From a checkpoint of a small transformer trained on Wikipedia.
Size: 15 layers, width 256, MLP 704 SwiGLU, 14.3M parameters.
Architecture: LayerNorm before each block, learned positions, biases, tied embeddings.
Training: a variant of Adam for these matrices, 246M tokens, 15817 steps.
Each number is 500 + 50 x the weight over its row's rms, rounded and kept within 0 to 999. Layers, rows and columns count from 0. Numbers have three digits each. The size before them is the row's rms in percent of the matrix's.

# layer 9 attention key, 256x256, rms 0.0977, rows 207-255, columns 128-255
086:439485532470428474617489475556547535581510529454446472442504582576449531517453488539555511484450633420510504347510462443526582530495613364535565561547486481428483499526525519403488471395521457541524470439555410452478508432455533467463580419520479540457472549554479480501564454465450498608491514513523441534478513488448525465540408476543553490503537554505447510467456494482504465432502
085:482525597472463592493507432508458513404507582444462589409546517468496454473442625560519561400532482486503487560504477511424516391549561643552422523561476564476503458506566509469390520490491580466529494473553496396522438472460454535509564505496511509502588562483565478487370466569504487555520431568484445469532576517520513435571402558474555450475506488445447489449529462542526508564449
086:474491539530476574496500458464479564565471424538500462628489436501437532477414480503400504519458545530531527470512472459542529486507406510553482546524605539512477511542551634461496486541482520459443542488499527500487588577545485536548449413440433537391429434497487595468553515434462483604396534475478486479458469441477457463515462388545585504509542429453509539499489410574512403623496
087:478587531500499458483503458468344487428537585550430563510483547527548479528499526492510547526431353554505457558446558602552491488485466549503487403519569452544497492464481399572424510558562409396554572598604467562474495461510501533467385555559448410459511433436592603526503485532577519511473505410473575559478415523528420428515560452443505587521521453481506486494468445583530566526436
088:547472568520490536501537549493463494462485534525557444444541438531554422519467439475489454509507455550501409505469544448501458398475400478536450474488492550472591579443461530512391528477452530505495506575520564410494457447533534575378498508528458523608520385394508517488517560545459509497505672506541517511561509545465491602479520513434400460451453549480484544608540465659478533516520
087:502494660518552471580428505517541562508543525495426582559492552513476507513304547557572513428468511478545514591436550530482486477479481466504521527497490465423482507449590489531447509505511444466462538430472455503522474572433511431481509471496500444527476483542436459522492435504511500468540491431500495472504475403539511403397507505436572512595519552532514455479417503457490441698429
092:490480490523528524467512516483485461397502417488573576550477510486494520501616510487432544463532517546523477458422498496597459462503513474538521445502540445537533522542631422540457487529514458512496534509460575528413450482529531534463491574516471522568477505582531436578506473426486528528456500380484547582465568463447464623511594479483551615519488505526490530502567473587529531408527
093:509529445560484520428544505492447426431434495529551475469553502498493477540734481440529495548548469499447427506525537527509416473560440501581484497488506479599494500486368384466500543614517531484583501568488572501488488481517501536459456515543522523485496446449495562494466510490520448443525514525490467514544506551502490559470554487479460479345513457508496475577557459590522589408540
084:474516362439556529486594461482494456449491522513533452417477504479559473477651441443495531531555449429481469533534382507480439438521499449462420478511422591460458517581600522427529460512451538495498497544522506399509407479527501536513594443446590484575474474475518459480425494533423559577472513561458529540500387499424495548573557548548501522391479516422471525510504537501463476376530
089:517528368468515453439522543554608400406495565526534498416521454482482520548659428462449470575487469479478458499567491487506508532528573420519483453504466538495543511525432508525467520469536511569462529544426522468477522469490539504490462530496553505531545524407494526456522477459427577527487511493475510562526491486498512604519516451472480563480531515542561564581546524589490564355550
099:519535423490455463528471510582568551358490629520520504495469540524509372499637469528543521506455553496478448513466519564476529496518499494582497512444508484527547460472432498470577565472515493483508485481558504447466556470417585453432535488626472520505603525487501505471433432511492464469492527530465454518502574480478526538458450549483570481413442653486481469512515499454534552478479
086:513435595476461458565457480516498473535576472486533565566486522529406556377437515525571561504490476518458545529555413491485486424495543604441582495486576432452405542460483538408437490509445469497493548470547544483560528549501525544500470483514513467439480511546496470457555492407512479519557505567470587512483471423521466367410530505573510398610527525482510444534416510540416505591490
101:454533507509500515536521434523545615456535527523431441490469530502493444484736518531512574488537548442523540586530460476412526444538523495335487561505592469493493443554601536562473517543540535481541514434482439391508476474449516413562518522509451542475529520480420483472406465508484538519480460489388490525458515424506493475485448544529589503379479581526532468458381525486486429412400
098:455480599443436539562425498498527575509470485529472435500416534526554497467339497538478445461421551513544569462503523413413538473559539480421501572445603418476505463437519499533461494405486543545517582509570461466544513489499463440574499454505386551441514556526439443443460529459497577497396529471411474472456501482453507418508438474506525577597437538500502521452450482529550426628413
092:551509540453465596416465427502520531476481507673509470486554352480515523404572435487547545470520433600504452537560416516501514492492371458492504582444542484525416458446471561412539577464561569559507536474514500490503588491554526478435498407535542471453542478512480500463535473442374518568453500529464458492505509428456499499513439439459564470458509548502518488511508414589515521637448
095:462457731512484552599520493502569549495576500470457544448438468473484477554347433557548576483555528489513490486508502484575453472484475503456525517476523484435446453467536542490467575446460558471516522467475412491512480470399461438528485442461510444519494452520484501524418421546542514512520489578462470497533486437444540464469551492504471515583490491542517485510415460451503518683535
096:533520548527488388535556529478546546429381483450477502461516601508443508513468492536492440453483442473576561519513535554444535445476500474527508574505416518575598457521466497490427529492443515530407497453368488487471457566571527535424471496486465488540416473403486412483565456451485551457468533463519497548551537494518470587487499446471604507566559486566445446659516454574436564487579
101:465548281519518428474543436456474513507510490496473470544541564537553488586774495496446517515497515560496448511439468514459504511496476472500515456503480571519548487524500445531544492616528428498499481488481576481473533537575559471498450562494452528464467481455482566522543503490535463431471484477542524521447530462528431522534527520454489569403474524484506506431481506516539540280478
088:467479547528488519498541464488533485592579450454455487442495502445541592428457541525599525409521476442567545490455481483527422536456531442416513549579487450510542450447550497481501504488596489483494495487492438472454408466554485445468535580493563483505456441534560537661523407559552493540489568470623598430467589570538457394552400492465478474589543440515550454441536503429567597548478
094:555461496490491554511518537457494425424461523569419500441436523545621508551356497481429499532515484517602529398525466477456506455501565468498409451457502648417560501588555456534494531463435539508441495509473453409536526546519482533528479417461544450524523550472569557423446475465428509553529471556521567469517490565456494575538410475583478559485475599512477563443504484485498469375572
093:485616434474485574376458480471451581483460543442540519614570432478405545493616454429445487524508475432468567463537509479533477527495468570514540551549468444573468538552432543529480463616562486565537493462484582541452442513525429452489515497545529542489591515564505489495491536525521442425505522498455485527570500488494466511562542479500532461438531491525545497528513636403466396447478
089:575586414497523483449525545497461452390446556491566502465568456456524466590656475499420486534535447558486421536558529532410516554482472493557482431524485597513544471517424471525406507511469541513485441482448577468444527467522484561529430544525538512516530488455556528479495514548495481461541451433549435553516474568518522517518525490466435581311498471532472526509500501599542508401535
097:509549497549487470458553487502412360472512570570558522411572526534483543482538490445538529603556447503502460523531398506540398534462459550529440354524440522503581508543470411459511484531536459448510488557381507498467523455515510550450552486466562466600471513442550604507456452581483475482549495563538483542528548557512454600522532589506464424454522450484421494545548398527462620441588
091:478424519525483464529470491549518547519495470532371456516434545497540523517361530608592491450495543517537514560438483539567474430474506423473478556428489434494421454465612484504515444524565469504496475524556405469578487503489546484478535499519474503502472517598454507559463472536568503502428510446461550482466492406501477473446498510504583476596479556527540505522471499470528492520455
088:512439663456474533607418563481563557511586488469415537499408495478511484414285500573554551425562468517524506558480444524520495424454517492460528546447543489469408541438529521505485509424502488411514495411523429529528498455402507484513506441525479474518441512536497453576424440498464510482529467490477505462434507466482509434465568507502512457596442540544502463527444473481424471640496
094:520498511622459473473443544467635529506468547526519548544501483532559596451266515477505448516481447580508506563465507549445500552464478550558496557516475429490496492403422466487510386596440462446440536485501493511515486512520559463501473596486494572458505434458513507527611524470487449430496485458493535422508541556564405386435416410505486455510526462478497489588476488539569620583526
098:568487450470512535451535511509491408478443464550664543458552431499490458521655479447452467519543477540418418514570550490448488549484481506575527422492473552601524498461401419451496496564494528541534467543505538573458526446513526538517444517505573510452470489450524543469512540525497439466527467480536452511542496628522496499493524459526419485359493429507431539548538481517556536430533
093:521437648480552491487490506517413453545430463498597487538553449507476502508540432428532471504531466545478463380570487407543504523490444518562538491524429577557443452495427527468540557475510517563495496598558531541550537422550503504448434425593551464511503505555522470398484541499446500477538430560533562553482480555480489569474514486587428484471448503525531552484530445511498472581519
099:485448662550508479591458589501562568471492413463546588503378562466445478486388488537494398404474538468558519518495513443517507503424529480450529481506552441473514534457504522534454490437484462498462520451530430566514477522453440473513498496513492502518471490550471431516522474489521498526497445462508505475524468452546544461469482448501497493608481484544482465487509524422429443713469
093:520518451547484431435552506439442544491459618511528463520486462461571484572728510541519537509543537492509501594475436535516555473421459418447550478480443567435457502504558457470500527539590500448420469521486568413432433532527464563547515501502578531561487528543557443581489507578559464480471520520528470536485428462511472521517579531473491504355492522533562546511439476549543523373516
088:456541564547568570584525500449401478490608484458426518459529571458344643440482587506472512533455465444516500442455464473417445494492476506479465493569531463557528546491547507563443454534504452468499567393403525465484496523477479553479478515434454413501529479510524493562482556480527555478583514531515606489558474479568498539513479588396562518600569431497443466517520540536469526551459
087:464477525534483458558525445421533552486624496503499568646454574485499463539500589476474488453521450558519526458510555468430487504484512633448554418527552436482495527455566474509490471533565442442440499514462411507518476505504470430559489507513440589554517475456514482564537530561610545473584429515515470453470510460540522358496445555488476544521505559528480533393366571403538503534367
087:462504636515486472557452512488496518594609506431445483511498535532458530479272527544470477491473546529550536417492491455499513490530571433500501523537536568488481488469493567550381521380449506477506524459519356498535530428444543423506469475505408425506506405460481509495513465392514554535534481485472528507490467497490498489476552498500485471559540554481528513474468504510539484648517
090:516575475479512424473527450513428475413473559450517579549566530568497425548708487415487524547571442546458472505539431520519493479490419597540487494489416518548528518534487496453506531524457513506560446548468507446514503502552522521431443441488510473511523508474559537454503449490519499462516473471476486525553421551467508640503500508591482466382489467512494484522471463555468564374552
089:446434618484479507614432492544571586539549473438497548525503534447501503528317426511514469436489548463492550510530498466536495565522485449453505501484548451507458481495517584474438469402513451506468499425520448503558464507507477461514495506536531491433480483573454479450587451519461520578515517515507565470484481508515463433501449435518477466612522511553590546504463499474481480632488
088:536539474596457563502531507539554562576488496442492460444543460455480510568492556501554456560483581552505476517498479521421547444593510618474501493524547526478465526517544554569384476563397512520540506513385529515519530555425480439486539590429494506450512446410490523494510596444523460433440508440568452405578451507504575564453422485395418473457558472480455526582562505463485448473586
100:457474495484467439384481445537572456583428486593512444486431468570494575514403560579553540409521518442531570473536585425577443528506672423511568545556483512481449518558551477490553562539534478567569494505525460518487493531466507496547502459461524488568429515431487574472507420511553411540503416594522515569516491485467518501545568483610490439548454465512527517572535501364620539451513
082:494516606511498583488451539518493515550512418438447496581509466492527575465372569497495484459456527547542589509501552505588506446504376528530467569524591451496488489472570584521455451503438524485518566459490528553566525509461476554565490481448439511456461444450561510564548591406609544549543508459479550477459417536506487518493497452486533467577528459505606515560520516496587487630530
091:474408593501537412590540591433538505524503438422489538506446487438487475470266557546501463458453591501511534564545510501573542433451539576567580487492457473440490549510535519489510547448494493495496505516488416535536467479430520585496524451512535462555437486529454504561477448548535488515589403515477505520523512480434592498467579495531467404560460495510466462582520475343442469603477
091:531489521463512496564461572497511573435449499474444503515396493489511496504504491512491464477515391460526523564480533524517523429416480426458507543440555410545507462473452450443520522490569474491465526431605477558445492524558433557446484430551430540431543496590526490585547456425417512566463583473481472534394514465552495448574516449544614479495504478454496443481532506545409526500444
097:555473594469519529526415513516594583414459532431514584469526529526561476445279469540493410407432529563514498560535504472347539418415467504463492539452528460523518405456427502533481531442480571524484487422530513481509532527515475483510523525485462494411581515588559490406531460458440539440486498434459505496489536549574475417495423485509526574619473466511523504500438492484482503662457
085:444369650459466560546467479489521527516547478460467444483494552411439575450369505576550532417510592520497487389522514459451505462532559447438576574497461480490468551534571622495428526404472545530540506491482414497558451432458484524524582507492493482514457535529483455531454499495521486502544448599536517455570498467465514493502426564535483444530504517523552516506490588447502489580418
088:495425658549492507541480456495538508523544497519393527518493514493479578438293569521564503467476500497533622511503469486534540419561521476471500574501516448461440478457624508550487446496494511455486538538553365494625474451501497493508523474497465476471505519575488479519473462477506520494463475515442543508482496429493471433511494445589559457628488499497526531485422527448518478660478
092:530505558439562525512534604482480462543494429507468526524494497527527502457415434488436488539489498494470540475508526489488526543424533356487608486501602609562443489357423471443498559447503527532442523485599548527491516462575513571523449352570483551444457511476511489512577489417544531515510478487431446472513417472561518476535563394558462529523521437465511500515495488555492574425528
090:557475523462525562492520454532509460487346525552531562461557485566524496451499511428523522471536449480359456525539468480393566432486560451569474564490563530585467501352445482434576458544503599490489555481633573476530474528473514536532373480524524470446491491550553494381540574423404482471481517538443491576472493559532465495544557440534492523517502467502528485545562419598467488508547
085:479402567521493543557489424542459549500499449503442550507503530576384513378410487508549513466466592489479521472459466466498618384511446545531441664492535492533490480461553541486567451467507501530525529469579490489535505481488470516520586450474432423346489501508406488465482546486463527459513480554395520521549521420520522490465533474544607494596513477440498437471547426449508430607505
084:589478491403541552550403476513498510521397404563546509501395428447499412501486485569525613479601533441474538515548486525510532454456473488546492512460526442540322464447526431466441453538557553508496495499639544489529478509511459543539503449519531543505456497576512461500435539524430465504472436530441456487514484597513483487508524545485413408458383524495516557519471438519561502474459
091:341501447500522466548530434579474482545446425497533466533487538582556460576442490534536511571485492492537510468579557503471449444474524581454485477475500472513587466475377514482421420467435400544527503516432446493518492567555549481424399496461472452426480574367438535440506478460438472548509579500478520522505583457489446477494464565485515613566531500516476488529512486535444437491410
092:515463491394455521556511539522537514522541460469488574483474570510538450505428489489535559522560451542487521440448531625493491477507512493466538500438460512471445477394449449448597522467482502378486496545595470603498507450524553554512498563595513492490503437421462527554496474461546531435483584512513492494502546533515593474434544437464472506577494542456404511490502509527541648526488